config.yaml
hidden_act: "swiglu"
norm_eps: 1e-05
rope_theta: 10000.0
attn_scale: 0.177
bias: "none"
init_std_o: 0.0
init_std_down: 0.0
learning_rate: 0.00317
warmup_steps: 237
dataset: "wikipedia_en"
Each number is 500 + 25 x the weight over its row's rms, rounded and kept within 0 to 999. Layers, rows and columns count from 0. Numbers have three digits each. The size before them is the row's rms in percent of the matrix's.

# up: layer 3 MLP up, 256x96, rms 0.124, rows 150-195, columns 0-95
# down: layer 3 MLP down (transposed), 256x96, rms 0.123, rows 150-195, columns 0-95
# gate: layer 3 MLP gate, 256x96, rms 0.146, rows 151-196, columns 0-95
up150 131:532525446511522489501528502485551514539533536465485492496492493498510520516513478514526512484516471479541462517519510465515470474502513528532470529478511484533465486463473523521557497479499530543536488471469506534515511506471533517465508487458514481520526516495515512470536497454490515519
down150 099:463506547487490520493463483502442509440472507502516491530526513531493509478459511490468496541463507575429514495499507506480509500510504473482492485507489529470506511500520491482490530514494495397496510491505484509507476491504493465513529506502495487472499508529487486511489526522504513463
gate151 083:514511532480447555491461478515552474484481542544502532486521491527465496523492448503482517523508528495499503454503462493521495512449485495518491482480506488478516511507482465505477529449467502494541515496545495528494481501521509516480490531477450452491488521498510470535505516527477507499
up151 088:458538522504482456502532497495494489534496485497458481562532505486494456520514481518518477496467488482480501551483525509501492478546498543498501474497520513510486475543514511500492452513472505485472444460482495514516486524474477511484478517493533499498538472497501513500440470467482468455
down151 090:507464513473546503450491493543528508470516490515517523492491482479505543508492507487491514513484532490499471493505464471519463481506493513474482513445497521466485506479493490513504538464479512577517554500497490452463462489514545470500537481474488508483459495506514495505532516485505454539
gate152 079:471541473505529503551485477508488522506508489465480537485523486487528492479471509445525484494479500524487492509498510480508507502466501479542501481487485532487471525491467491457518537524511526499480544526466524531487545500554552466489480451481503504488462531479491515544484453496520521497
up152 096:501518513479519493548485472487518526525492484479525490532478474520431475514498521511471492509475478500454474526446503488536501469502485450482501529489482484481471490506527502507507475491503522523524550471508492476518522516472495496546449494535471507527514497443520538475483445497518486493
down152 092:515515489514520544541529486471496511483495521495514487536530518474507491493500458472464512480489521496485501499517466468482469496499550503508500490499445559508524518478528475525497515484461492439487483503456481514496488523505464488430521518476523505573492505453492514529498482499491496487
gate153 094:504520491522519527509458489508513499495523512538506500471487510464484550581504516516494506504498480536480495534505504485494480514518460455533477463493507462532533500488501522548525538509471466481486497499535509517491525566525544492520485462497508501527510521503507523528513502535482536538
up153 094:509505501500525527489493479508525492509501524519492528479488536495477516525503509519499513515512482468458516486536495484471511517517464483520471467510530497501529512540486491536477471528489491495465488525498491528456535548533537479547521464491473542521469575479506475546471473527523461519
down153 098:468504517468519476491531482493507471477498504493496503511499491502550464470473482445496509507456507481494524508504504494511528478474483530543542526495482510520491511523465496515482510515496506551489520459438460518466455485500486454495526510475491495502452474470464501470455485469490468455
gate154 099:509539510548521499482501495496496470512503478520468515475511499506524501529513441489528533504544512502501516510488488497546465511538548509488487523485497517539495482508508529569535482518450488509535483491488502514522545489476483469461481496497482502490543505497516520458475555458481533478
up154 104:522505480465483427515510493436537483474508494551510509493507519531456512486538540464535482518425509489532507500520507477478479463491509509516523515490491480468547517496496509504458520493482517484518518498516497497505468522519493498501470455495486474515504512521524507545492511524552509516
down154 105:518511506475512503516507486464538545464500484540504546488473486525456493542490502486498474474460515491528523515498503537501495498469513503519476473500468504508539467531490487503448537501486527498484481500530524471539470512489540532477477484445470422500494513528489527509488511527520478506
gate155 087:490486463465536506508523492475502526495521498545480504536502534543569476522508494498512504526547460528528509540470499503551515521453479505483527457496496481494466512495529501458480449476503514529542487487531503467545524491515492518491502504486522485473519504478502491497483514483531523539
up155 093:549534506439506533505550471496484519495490529545530515518454489523508498514518501521491502490502427507482493487505503481491440537501506524466501474507494470511527487500517490486479471521464500508492467472484474479509521511495519456509507520465458449459474527510524504489489520545489525517
down155 098:460499473540469541502523482511498496480481505522525470508512478478553464517514488497480495483469516513498516492484535502496553544487536475487479483493514501506503530524537521486496464449512457474539467541513473493509483520511489526477484471521492526518533525537461466520474480482564504499
gate156 078:489493520518498482485490511493522518549513460472566493502473521477503523477508516523490525482490544528509512512523519536515485490550546501518507491466516517486487532469481493548498501509462539461532545497451469521479544506500533510481498496525499469524491497541505515548450531516515499504
up156 091:489561504505548486496499502449447513537505489492507517497515519473499455482500491500512504500516479510472508537476501460554533523504524505507440516532470495503469496544499493482518492549559489509506490482494494487561527516508472492461462505545510495476533501475492505525505530502521509520
down156 096:492487471520463438506493485482513494520452531484494526506522509505458472444511487496517536526475488501490496473541501486468490496485506458493477538509479521470543465512466489525534506498510522497512523520494489538486475521499490504453468527525477530473566513527494472489479524503557506511
gate157 084:538505513526504446508485506507482517486523517495536465461495478528514550436510482527485513499520512499534508517506453495500531452495476530551512517486496472499493491437482517518492527496503534492480494449506492479528491529484504507537533505470553511503489525533482515531525467519529517515
up157 079:548474534483526512500535524475495515472495500510501503489520474514515479475503519503522497537496541480531544473499462538556535477513484507495502510495451508497508495530508490523456474514542464489507484463502489481506481502479501490570546507474541525512466492491489507506524434498538509476
down157 096:507449490480533525548483478527495484536479475509495519564495525503477444553474479462499506495508471486477491480498494526518487516495506471494491494521443523507482468572480502473494466496503458508514521527493506536473527472487481516455498505526479531530508493469534497502476515485475505492
gate158 084:488472516467466507541512501496501509493485496466451503484480463525484509472461515456475470484499519505540491474465470508488537483485474537547509525455472461535449501502487523470520540492529485483481508544515488548505508466496559500505523510486500473497520524471504530518504474523485497528
up158 096:497546478499522482502520469499535531491530527524534505510497583500491482505517510456525508470513507511495479494500509494486477449525513492489498499514487496476512545527577518514493451507476491509489539490543451477451539521496512460513481472481490504497474547513474503480517482501487509506
down158 090:507465538492531507513452503490472494512521485505475493499517462477511573548488512504475490498491489501499497551517487486520490523499502496487538486484510495517488495466433500481489485517499490531501500502416509501510478545451472490487531535544533491507527479481551476510483538517502496517
gate159 107:542490472509573460502529551497498495507500504510533488479488476453506484447483497495532535467489507501500482537478517464489518460501469492490478537526516508474468521478504512477502544446543506501500428530487500471517493515504507481472513499475479492482474503508514546473497530513491502511
up159 098:519470491465467527492490501500563512497505519493481503498483495526475512518493528483519476499511523525532526516465497511469473472528526531553516541561482507458503502509470490530529518545499486530456493502481476541542471544510545466516500496517519522484469512513538497490537480506531497510
down159 106:491533460499573490541489520515522483481495469513521510501520503495546493479456481479505492541534528476543506523511504484523522529527471486455465498497487500525480505527488466461476490476531467441493484526516511475497513500483495485514524485523478452468488540508508509500563470497503483510
gate160 104:467524521491485525511515577505492490511484517529486476545533504509468474474516471487523513540500513515533453465492516478506501466460460547514495529505500504544492503518488513457484506523514484517512492505492500526519487554470523504479502505471464466467506505483442516556494533505475505511
up160 118:471511515516489559473481525479473487520521495501491483529514478508506466544474483533472516511496483546497472518511531485531482511484487516544492515501495500536483454494484510487536504483492532511530463489454494532505483526460546456453431511502515489478523482489504505495469547516455499496
down160 103:469509513475513511503524562497483501526504544510517524531529479531466481493523496488515503541484507516552473505481500476457506528502475490493462498528508503496506539529478506500497495516529534497474523534496525497461465528497535540529510500468499457472463501528450521509511524496530510573
gate161 090:511514501555472455515527483466496515487509515440503480460472514474521523480476478500473516473538507487534500501487514481516492429483478520503494515516563475497494494488527553537492494499512516494471460490498512494511511580504501493516469504512520518533521474535484525525532509529506497507
up161 090:533504474476505518492503528507498510471482510511523513497516472499497511515494498478462511508511539514516490470471488512530504452517477498497461483546488527526489534541543489526465501520545479460486458530492515458474479523497524461532501492522434521509474486545493557499555512528513486506
down161 110:522485490449533535504494492513524492482508472522480510576551492519470470502489537454513485528495509482485513486511469508507552552532483473474491452502472532519482521529450487459487524483495469504511525538489501503487499508518502529478498501544478527488529512479512479492503483506531543507
gate162 088:529487516498495482524517476482488456510530547516507521471488486533520539514510543507506502504524496444525480485537431505480527524490483515468535527483484509484517502496501490439484460506506516491493488519492535449501551512552523546470486514499528501501499501487507530477506450466487507519
up162 095:478505506507520494466512491495495502515512474473543445534505489497512504466526516477488539506487509525494507473492521502516492524547460469491487489502445496512503477522473530483488496471461472511516545488453464528433466504500510484512482484487478449477531532532456551472518479522496481512
down162 092:529493449485526484570457540522503532488496522527466523534472529489506512487485502487503480476532495485499502519514488500473504509475516473505538504488533514516481537494503457516522518489514460526554484524490517437512492481532471554482502497501527542487509444515487479517517537480509501500
gate163 096:483512520534490498545460513517506521510487502511523492469446534514523493543485524514484520493487491528499464551455512526515500470500532499504486497502503498503498506512500466520547524485515504489511523489470542497453508516505519503467492472471508460528565468521532452486528453479546512466
up163 103:494514525502444463500460486472466474535503511518522475505515464494534508505556491501534494472483537498503488526499526508467482494563525501522558514509488448501550483484508501511504524519481462529452528531514528493521495520481499506518449508528536520505500492501520505530506521472474468493
down163 108:490474558456478490512495478508486516496502485506520474466463463449531492489510517552524491480481501516495454543480509553513488518523508516510496509500526518538497506488494519506567481497506511563498527487537530463526507475495522480491480463465511463471518455495528509491476484494525483486
gate164 091:546509503492547467560495503541533547525500484474479454516495511526470511488478472483507505493508523495501486471507517460475483496527482473483523493469462523473496488495521475514527560489513476490533497464511457501526458507443481510527531490443499465528526516503518501472500500492483503484
up164 084:539473490450514493524510489464511540503510480477464481501499514527476497482485497481530512464506489507515507469514484481525515477546522510475505495514474566483523507539555481513490507465544515472529488510531453476496442516450505536519489476480479517513490506525488513456529540530491502492
down164 093:521460475479511492484531549467508505481488500485513533462494483501502443513499505506481500467484519514498541487485493515506528510458498513528521513486518511476516513499520526500484458488501521436482523523480554511498512482537479444498486553546517484474433488508457525516493501476524483531
gate165 120:512553512487474543505508492546499464509509508488528486499504480503485512519499480510475499448521540476513480532480537480548508496542527541527472532527507522504457444456524501524512509493499508488519452508522535514525494469519475475468484523481480498522524519549489525503536529514535488488
up165 108:485505511483495513492506489503456508487521527497510462506471495538529573474490512494497516476498475488556504523494455451513498492483514512496506454531555475471507525437511520488477490522546536478465512511500520474503476493522501488466515492459483519535520528519506489535553494485514491468
down165 110:524476494540504485559513495475502504502467499486460459532502493500502474524535476508520489513509482514535539493516452498480512534476521473492515494485514526506514493481506517488482483502509476426500470548521504513487487515515508542512485537473504448491487540477446477527526496502426502497
gate166 087:473501506531493485513484485469502454532503515491494515510489518466573478544519500472466510496476498488493503507495513495497465562469523515484464533500494495489507505484548557462528509483470485519542485480529500569529538540494516517548500478528522468499512488492501495503487496520511514463
up166 092:498487466453497494512519517514511532491511500506484551513540459550494497479487510497529494500534543497514518519509445461497525487494523502515495479528457496511514488526505437486477515533541538494543528503475517479478481465500488557485493510490485541536496523478508492524549458507499473521
down166 096:487518513422464485487517528536526527505486497538473501548511494556465479473512502526478474496508504477492508536498489498487514472512488487518523504498491515525507473507451454553490498534523499534523528505482518476480486497474512525459516509520507521465531521531489453541533494496475486540
gate167 095:538526472543497494529482515486528490502501488498483524482508534497489564561461465481490504494545459474541516500528479504555503493493527542493487509460495486508525487514512469518480489516477486476473509541494517536483456519516489450511510464510472501497499510492472530502506519467499441479
up167 097:489485485484527419488529465516506497510463514432517513484538535509501482523508497489464501496479497536494495512501510520508490464473534462505499470486487495484555487529551485512515518506502499517539478492501520489492515471456525483469448500482503514498495484528511544497546484529480535460
down167 093:476476476508517590513511536493498529529514498551477501490484513477459504448471505522512492485508528464487471517505479509475535547537464564462513501515527507514455526503504495475530508529486475514492509523487486498536500493516504514520537494479530459510477523508492464525480485500519509512
gate168 103:504529469521521472529494559501495536516511511504475486478556497499464517487498502513489519506500492478523487523488466495520441451477480496521486508516521501492499498523494515547472534482482485484516534519491507527488545521499473494486500440501489515460550551455531481473537515448510502486
up168 108:491493499511553511518511559488460559483508502464497493448525536491516559439484509490490515534502505556505473475529508492473524502499438513512478482485486495493537517501538503461462523504486498485487520508471463503471521523504494500493527465492541518465514526506497501508506497514533510515
down168 098:515490500501535531455470458529480494468510494512482490455478515493557503492522489526511566456503518510482487497476480515477423483511494532528505495483505461487502500483473477493504539486514504439478481505461452505511481501518458500519510510469499513496478485546485457507468491519517513509
gate169 090:502517460510517504500502522479518486513507516469511527505523484433450516547482511558501465473523516485506484541467492500534500511526498528541471512524484534494526519500461499546545527537500490463496522534465469491523508515520477462465520494516530519530519505491542494501530519482480487475
up169 100:466508477496498475585519528485514510504463519495567468519503505495495502492555488483531480506446494493477488485480521512495499457483542503480544469523509503480540474486514512545521476467483498496480515473473505497468473535449518511502516515479475488484514496541474511479481526472499495484
down169 100:521531504526473492529470475502504478478506474534430504507491489553485505487488526482499465502511491490497521489545521499501506532497470524502501544503455489539504503526522486440482512530483465490528505513537512522526503518514472490527485496520563474476529555488537493511534480538479530494
gate170 085:502498493501477542491516490455489471517504492497466504489501515515538484466514488469556539558505540480517512461512461478472519460523497501471524515476447457511481523503488559514497507478491485526479533489523481541503464503497493507517503505546434505536518512470491541486513499511499499504
up170 097:501475477474535523525510494550519557492488426478500492541465496516502458481491572525521470490495473500524487507492493495497523518451497476517485485496495510498454461486508515453494498469507482527519505545499523463536457460508494474536525480486503497504475478522513492518498517518494496528
down170 097:511504488473502447523472507460528500537502509482449480482471515472470534479510501509500508462510502529526464516500517511501420464469495513525515540497528517468489468531485480502545499525497528515475479446495525526511507528484492532499467505486514508489475470507511453513501486486462499551
gate171 102:494527513502512489509512514501537510490497484515461530459490490472462510527487511554512489455536491499480507513485478472507492521506519464541470521528478492518483512489492507485525493520494470504538523509515503538570540483525495516497480517539459512509503530521491549539498432541504551514
up171 107:475493470514477479465453461475499468515527492497502518483520529549509482489508533478527523512476512532513466548480504521501497477475509487516535501471512506432500497493516501527500545461495525511517510544484499440476497470503480510509540465505540509481491462539502443484516501485463509493
down171 098:530495456465566463524516529468499489521468539497520523499493524466475523501522454510490483504514493527523528550486479477494471477481479531487545514462498521476485483484483493498514506506538545511490530488525544496467509510464486533513495514491505479499486489527488504460514559514476463536
gate172 089:562463501527518459501499557495555461476521508533496502523512478524500504477535552533536494496513508457520514499492510472506515522495478501526489523502477477504488510525515488467469460478544481494487461482517472481513485533508489521496502491496529490502455507522513521490540449523504482559
up172 097:496519510527487522500541518504478516529490472541463487489527477507479532492474468487489509497517465546457485489500485514516518518514523457502500465508488503522512477484549517537487519528457491536552460516450507533520492520496540477473503489512514465506532542534475504509457528485461506461
down172 105:504478470537492472520445509508516493491493526532524492541486505504467488514516515541536496485508544470524511490522483481475478518489494508529508517497508522516498499490456495419496506480516427493469486496473487459488498506509507506492507555510486514435489495526496525499521439485539503474
gate173 110:503503488476505469469515550464522490507517512506480498476502468508533519466521492482505481517529500496535496464493483488508498476435451485564430494509482474545500494499446510498486487438500482485490495503474487549487499505514486516510497454502528496481539537480522493483508492464511500535
up173 101:520500499479510498475504502496508482478502476423515496489489466547523521466502496483476487541490519520491491484476489491476471478507440521514471533539520493509509485507484547509528483499473474452505548470447443512490517518479458502494485478542501466494541529495500485487510514516544475516
down173 096:481506497490563489503485491533484511485492479495486467492516529471548491518460480507484518509514535515486415498486495487508438511514531500548524473478514488479530494505506477497489510505506492474515515484484469466506518478484417489488496475530493490491509472502484455513489531505451465473
gate174 096:544502491503506497489513533501477520481557554522505503487479491489499537501551526481491513487516498520506501510490494529501550513467481513494458483438484496551478490507469521504494491511516474495455495488497538468510535555498553502522520468485503501531484539517514505525517524521504492569
up174 095:509529499509509490485508538522519471527461469473487493525531499488526465524442471487525494501497492493500515521488532444541525497461508477488483511566490501518488532483540514458474513527526520532464509472491480529502513494484481490458481535503510481470525501530473548525517496502477527449
down174 098:507504514506504510509486481507449512483505482538530505460479500515492515498510520474507477526514463508511488477530504498506462501496419473494466477522498474555501490526499502470488466490517440439523470515532505479527495544505491525510487509517549471459535511472506542475504488518499471538
gate175 103:490510471518506467484528509485539479475487492462494507491498466498537490507497525528536459492541521477535478496478508529564456497436476538497465504500495555471503479496534467539522505497484476486528461473484482536528455505513492496518532506501486496503512493482493490489492517454484509448
up175 102:520544504540501506539500486492491470527504471483497489529548456523506463525498448466508478533461492520487492464505512463499505448505510503481551522494542538494475499524512503490524534510463517507513521462510507490528463494434511479522468500547502499515448529472489491500509519510492494493
down175 094:531506474500453474502487488503515551520480482493502533514520470521483509493486543559491488505456503488497503507510487496486516521479485517503479511530536498511475563517455494485527509512532525576487530473508498519497476457506494467522520485499466493497495461529491541471490446469514492459
gate176 094:517463549525524455524472526528499502493512482501490477528488446530495535460482467445514505499478535479501514495502480450527461490518506492488533530491464508517484465488504524509507506463509469497531518500506469502536434540487536527497523509502484489509490522517551532482514463487485503487
up176 092:486533484521488492486536512460476488465514486457522546477522481489515499514573514525463502497535464554452524498512495464502509527510503539493459464519512457497502505516555519490492498477521505493510471491471509521441514480497493458496519513492522459510495530509519496518517523490501481545
down176 092:456527494495504520497493460495499516487514517529485458542512502478504516532504509532496485502516486529487504470488521437521475562528492524518495538508531478540515493468441521491537491489498478468502486495518481483508510525497467456506518540512527473495495449486515518547510491440507477466
gate177 087:511504449513515450532530551468486511536548501503458523531547512533538493486482481534499479513497521513506520487522485494480519533464520539531503443479464534519510482512537481474503498496483506476525488506484509505517511516488495513446499516506515482461496514459490521515546452474512512490
up177 095:472496486503498513479530490493524459470523582498502459513525471527510502530476505521521516506508521522499497508499521478531483511490562492524551490508456490520530524539509481452522474480480537500554491523495487481523441495514502492488546497519501502468472490509466483523529515471485505472
down177 095:498527525484491472452490515501523543507513451521521529515469503523484492498495475485472466479484463474467523518507475492472482515488498482472465470582492551494470504469500509463540493493484481495468492506471500536442525505495558477470496492475520500514490480501539517480475510518528512509
gate178 095:487577478512508505477490464517534517492513501513490455486541474492483508533514502532486509515528497475491499529522441500502495520529521518493502523525498445502474516485473471471497444494522472520518480476514514466522566494514520481493479514559492484509463495493499533520518512516507532546
up178 092:484520488523507503500517462488486494496504516518462523488499462524497482487522518506551491469517512528509513521510528553522480519521546519523525506452451474480487526469488505526472499517495536487460512527461504461497507476483525536521540482530499531509482534501518519572502471494558498528
down178 097:494487501544497483481513536492513494511497453483485518518514545549453497509511451470523512508476494511501499480481450510464512511482498516477524513514482533472513472504474511527518466487534512499485479477509473596437499491513466474462501510514484522514493518515472519483504487489555494507
gate179 101:498513500457484503498513500479497503498545516508481459486472431515540536501513520510535473517525500516481468509490508518506510514502503509531508528485478469526463473455492539558509493495516556530471531473493507527485514486444485530510477499524522508507534507441553470506507467489507494489
up179 094:535479492541571531501526576518511501484513513513509533499507571502533500495529512496500533480521526495496499446515528510555449464500472460487478500497494502492530493526496466481519525470479489495523494517490486484495484529507517480493507476492519474504489478521482549475510504532475495529
down179 102:497513472506548504482492530504510491499495508480471506480478523521546543510513540506477506511470511510489463508519534506551473476493491482491506535495480519480471507532472534523527509499483492509507488462462477468479494534455476502462487426475508516465539446499543451499515505499505521533
gate180 107:508541515543507513542478493504502505506505497514463454470487462458482524524486535540532536496497503507505489470563516487455505475501475483529504521479482458508485472471514539533492486488478512502483496477484534550538493504492542515515495491461491516505484519483463486515547456530496539515
up180 091:505571519517485515535471466535488520515502509491487500495541501490504503502505471507480506498463481495483480481528520503460489478494553506500525461497511490536501530476544477510488507527495515478517543469487549509497481463457514511468474543497486474476513530497453478515498454472490519434
down180 098:480531536505522492490509514518496512494452488491504497525549487575511488471518487501476475507515505473466509523487496500481534499500480505435503508537495470516539499464503476529475494521523516442516535493515539526483509503500456536487500518529501512560531536478506524477486494479534495455
gate181 103:523548456518529520474485478489502505497524529522478504483535526469506506529496505546542480502528492522463519540487530494488498536499481494485448459525513522454554542523547495524516457511475508517532483490497476485476505489497520499515519472471559501495514523508503477477512521471463524484
up181 115:524444517493522483546548517520522468540495470493489497484493484518502467486494484509478483523527516492533555470493472487511530520518514527474474528491468484510474522489501491456516509487524447510499510532547507511552496514507483522496474502551479485498484501464481566473487471491523463488
down181 106:492548476477542534504503477501475533484508534518542479529481452518524502546540500528487458506540514476478479496489459481507476548513484483472507449495489522502524527489507481522508498511455474517478490508473512441475515516501465473499533492478540455499460497508490479507496530514488495530
gate182 115:504536461482480473501489505523524513520485492515517514507495471501510487512518493497526493428510472475496484533516539468491463532549535564511508489515481527485506483486491491484569481466450496536508497500510504464491537519469490515527501506512526465520500493487484489477475531424487506505
up182 109:480505519446471512490513481448518520490471498451495496513548533533478516473518498515448471538477546536501459537487479512480505472446522505508516564472540484521493475518484520515498527495490501499507497511484538522473507493481496497482486504499484502431519484476513474471521516490521494510
down182 111:468526511512461500495509508447484510486516512518513488512514467530496507489518506468490489493491511482483496502489472497529524506524565481518496524499516509527513515498509499551490495461454524594569520489542516496509515523502534488505526499530463482496509471520546532508450519467499500497
gate183 093:513492519486441461518481495502530487514482500487480466509515451484526494524498441494501534549483510508535453481502501478499507477516505535490534563485535507495474460474506504521448524526518511503496490470528533546537485475460527488466476525518473493495473483485535491525520500507492512479
up183 101:485539504522509523498487484532510538497520489489537478548501470484504504499490483466471488505487480518486471496538569509478495505549462491515480509537544470490486494502537477475528509506477484498483466507474521521487501481507507448489523531460526500546534467480504482500555516473513547462
down183 107:541487500443506478506512510507474536503471535506523516506491461474504494520531445478462446521518520510503460538467492499511497515501463520440527530491524544504477484504483512525521504500508531535503501506513547476532501546494545528529490538479519468505485498508525540509521515502468485506
gate184 119:525472466560539520558525558507517477503519492514498487500515540497505543532502478526470475510559520501532515545546498505538484495511512526508508503459518523505495496495496509488498499527465485506478486536489525514511505527507497466511499442514456503491498473498489504560521463485482483507
up184 102:509497471515539533509488507543500446541474469486489500498543524490525491531522478528478506523516466542492527549503519526485500481493491512475474482514579495518524533510476536502471496479501458509467519533504513485512490520480520465451496482521464513483510506481475502520493520487436495489
down184 105:499469499516531496542512533490494512482501485520513490523466509457494481475466461485495518529495511473509495491479509463526519514532559526486511510478528521482501529486542528497543481512529522458489458531496509497480522511464497484535537489544467505506491478528534518471564498491556536492
gate185 082:494564432498532478536529483545465526485506489504483508542529521549490491491514524593493493497517453509501497499516481523527484495506482482511461485467536517544504480497523472461517498493524523486513455512513518500528486496483489490497489525516495465498492515459512483494512478521477500499
up185 098:486521531476484459521503506456510486494507521479511479524477484459487529449522500475487473524505507514475539494521479489473525544555507457438510498525480499493540462472505478497530521503486522512479524488491463509497492536493486517516464534543478515507472500472506514475510449453460483488
down185 090:513534504523506494510483458457543503485522509518496501471515489522508487517525479530503566466473490523533500500499467504529440479495458524547507495453528465502496507496485464479488483540499518545477492480506528492505488494514524445484495534472508475462498463450506494522476520524466510504
gate186 084:476470479527494518519523502519520498518525484481502515537489484494521520527551495505483500501511522472478486480472543545502429500498535506501519512501556480516434467489489471533493500510485560501493454516474509502484519519471474511529544509521489525559483490500528496535522515487493464491
up186 081:494484491496525525492489503519449483455492495502479502519503498526535523487529515502487488479500538497471536505481520519515489493469561484450549525504536522476496525436477493541513500484484550487520458539446457484516510506511499483502551492539497505513466510537496470495491519504523478479
down186 091:519485464513530521467501479486466485484535460535478520518508480471531559479430509503511463547499512480469518478509492526505513534506540494459512521523511498485449472492510506499470502488486518460466494478478463471530524497531488514510551536505532501476480487516500542491512515475507471492
gate187 101:499513541489503513470497502493495471487503497490499517499457487500521513545495551519496511504488509485506453497512525515506453472534507519544472552478519436506513472503505519505484495495522481505498499480525542544505531496487468537471465460547510520529550474471558494521502483470520535509
up187 099:506456489456574531473534547504505540491511489510530490496493528534515511477536465492518463496527495511495492488518523509513505523479474509504475460539525509468493476479482501524514553483509486515509463477473491496517448502526499489489519479494531513507444510463514506479510547470465501537
down187 114:488518535467545499501501495518491480510503502530480500487506516532503519537518487495505544492493501485501474526515529527513494488513500499516451527483540485512489481489501512579487488491485504483533511442522475524510530534472474501470482481503438536512531497472558471540492515476512565504
gate188 090:482486511468523516485501511515492523481476492524489539524530496529500523518506481496464470490482461470489504503459482485487492500479519525482526524549493460462524526463457482494519499475519546484554500516514494465525514524456510514457510535509527518490516522551514533531541486483433505495
up188 102:518461507513518552528483449500523494519478535486486543410493465488505469516464486535490509490519536480495530492527496498517522460480476523525485475483447513485476506530542501507517507526513496495503529510519458535535523487485514504468471537539481498501486495500450488494499479514501510515
down188 090:530527533445486452497503484490537521527519516479529481454503501493472475473517541459526516524527498515492514490518490508501490478511513510517518487502475535560478480541519472488464492561509479580474521468490482519495502475520521489525502496468494483488479509490524484501502503534542469518
gate189 093:473565512529521482499482518505479510515446502501539481525503489455484510530486505484464513475524494504464462557465500489514460532535539508495463511520533498512523510478518443527511468488464475520513502494486498513477491485497508499459528524498515475485496522550484485476485536488445503480
up189 098:502503494514561503515493465533487531502476509463531474510525465504500504529485490502448522492530488459470520503508477517520500507484473486493494497488501508528480501500529472525486485512460467518533508494459549532462487474477498509480550526463479531519525467529503482446473536463498528451
down189 100:498475517448504517445494480519502491507507519505484462531521475471511483454490527471488524522502521488489516501494541481512530495514510481502511527507534484498474498501527511461493481538453492585462522469497470551517512470524523490528521489488496524543461507525480463494464504514508479465
gate190 099:494514486520552474496476544548524516527488475494523481470468505475454485561511478536477511474523477474462478494492514496524484522479548455525493509498525523486508523479505518507549443497481477508487508495477485480508507530500499482494499450524484477475479476537491536513473538472469482493
up190 100:517483513463467487504516519504501500478517458453499500528493502547512486533498506515471508477473440493538501453493490453546498512463514461487460528522473501518496505496483531498503506542569494476534497490518518526481497482505468494449512510490512520504531464525540516499508519526469467465
down190 103:513489519513465541481508496482481507459524488529496510536484502508520505517500518496485474475489495484482510490497547505497530508452529477548500496485474485481530478490511484518480474513469484522508538462520517525521490450531438543463503511486488506517497466531508525579452520500532545496
gate191 117:510513496513530492540522570535485451532539523533512486524525516491488479495540471532509489456508499538508467501500499522553498494501503517488532480475510484532474503496506514468499492484499531511518436489505488532543476494450480511472447503537476475492485510504536532516485477485518477509
up191 113:533539495550510519522513487521522491487514507492518501486517471496497541478492463484478525519561536515501523522487499530472501528484501493486475493503505527492550539501497478547490454527446510509487513499478505493467534485533529452518522488466491496484498560517449447475506496491533511504
down191 113:520535452518543509518489502483506501472489515487502509463455484516454521492496474488465494505490491488506520478533506511509484486518470534519444494540512512495487510540512503523548507487459525414478480518494537476486494548531480505483516466519506499491502504517478478445523468490538487519
gate192 097:493524495509515526429476482522521506496487525499504534478491524478531506564510527511443490499530509466496504532453509471490515475445528521474505501505494522471500505470516481546529493491465484490505500518500515478542556508504510496468476495457501486500513542505489477478487503446450501505
up192 098:517486512498520494535538539529512480502452512509493463481517458464471500528490498513504471542537516509499463491511517544505491503523506466518466515529443477512476491489494548480518531513499463506512479552503514506514460544529471477516489530500496501550522466449529513512496469496531512488
down192 095:478474503469536467543469504470467498511510488493521482527496476510459509488500493494525503512549472478472514532500477486498507529490540480445515485518497491511492522491472481481488493491409472472522485507473497509472488534486520504483533475537521543497510493509538477498563518491449480495
gate193 111:538506468489506492480505540502513500514479471455512452493473496512549495485478512550521509475560496526488499506482480478518488488485486463525488559503476502521476447477509531477494521480555481484526478499491459496525452504504488508506473482528488455460494507491480536487506447513467481503
up193 118:531476482460479482478486489505485517475528542477499533486529523497527502485522504465473435535492454509535518531473484510503492440498526529514482453523531511504531529523438491469509504493493517509445499521521479495490557490536511494498527480466510486500491514525499538492529492490502500526
down193 116:493505474498525510552491513489512485480506538500493496478516494496497524490485450515536478521504522488542489563481510489488507468544520522465471452467483511487494517502505502513492474490494521409477520505551524522491514530451473503493498515473507469526506483514532506489562522502498490537
gate194 080:574530471508511480501517497503476485469505507493542448477523465485525512521516467522523460467495538487477492489488497489515515471488460530513501457495503562464540491497558482526467498521504505475475484498518511490516515485525507506513540474468529490527521505510488491471519457465498532476
up194 089:546517474498516488473532484497491478491509490535532516474501500559460537474519488513507493523515531526486499514540447537510515514478534498540507460500465517516530480483528481487489491474487524507497526534536502486483522488567488544527513475488510507493480499551536532514515469499532540519
down194 085:459483525510494505547487488488514505492511528503467487543492498471527467527476530436509550550518480476542519514501478505516482489504548492467478502517468450520489505494467486509504517483496493492527506520499501475500458525475527483479473521524419489514492515473511493544480533508491476521
gate195 100:471481480514504506518523550482506512496528523498482511493516477519479519498494465510545493506522556481520515490551463493546507471526515520524486556512487510447542460486477491513533507482519525521547506480485489538537513434512481496469520521512511475494465475536474496511507472493517514472
up195 091:505523496481494493534498448508486490480473496518498549504481475562485498506528515499522469524527425486509484502495493489517507501528525509505490477476496475492494516451523527497491462523500489532483496502532521449487480517485494490545520501527467508463531505503531555527531553544503466531
down195 097:508521488499478507505505503495520517478531520519478464441487505497547502480458492525526480480488575532479500508512454518465446499488502518505519518534470507490524458521434561487485519513503549475501519461490515541517497486501506537523473504483503496518480529482510481469489511485488504481
gate196 095:486513499503475508483501508511536481497515491497485423464445479489498526519513464476557472496502527501492480533490523483488453512511532466488530538499492502467480526494501487507576522470447483494517526460448472541521506489525517486499535485512507489486503515492532459511479511498493514497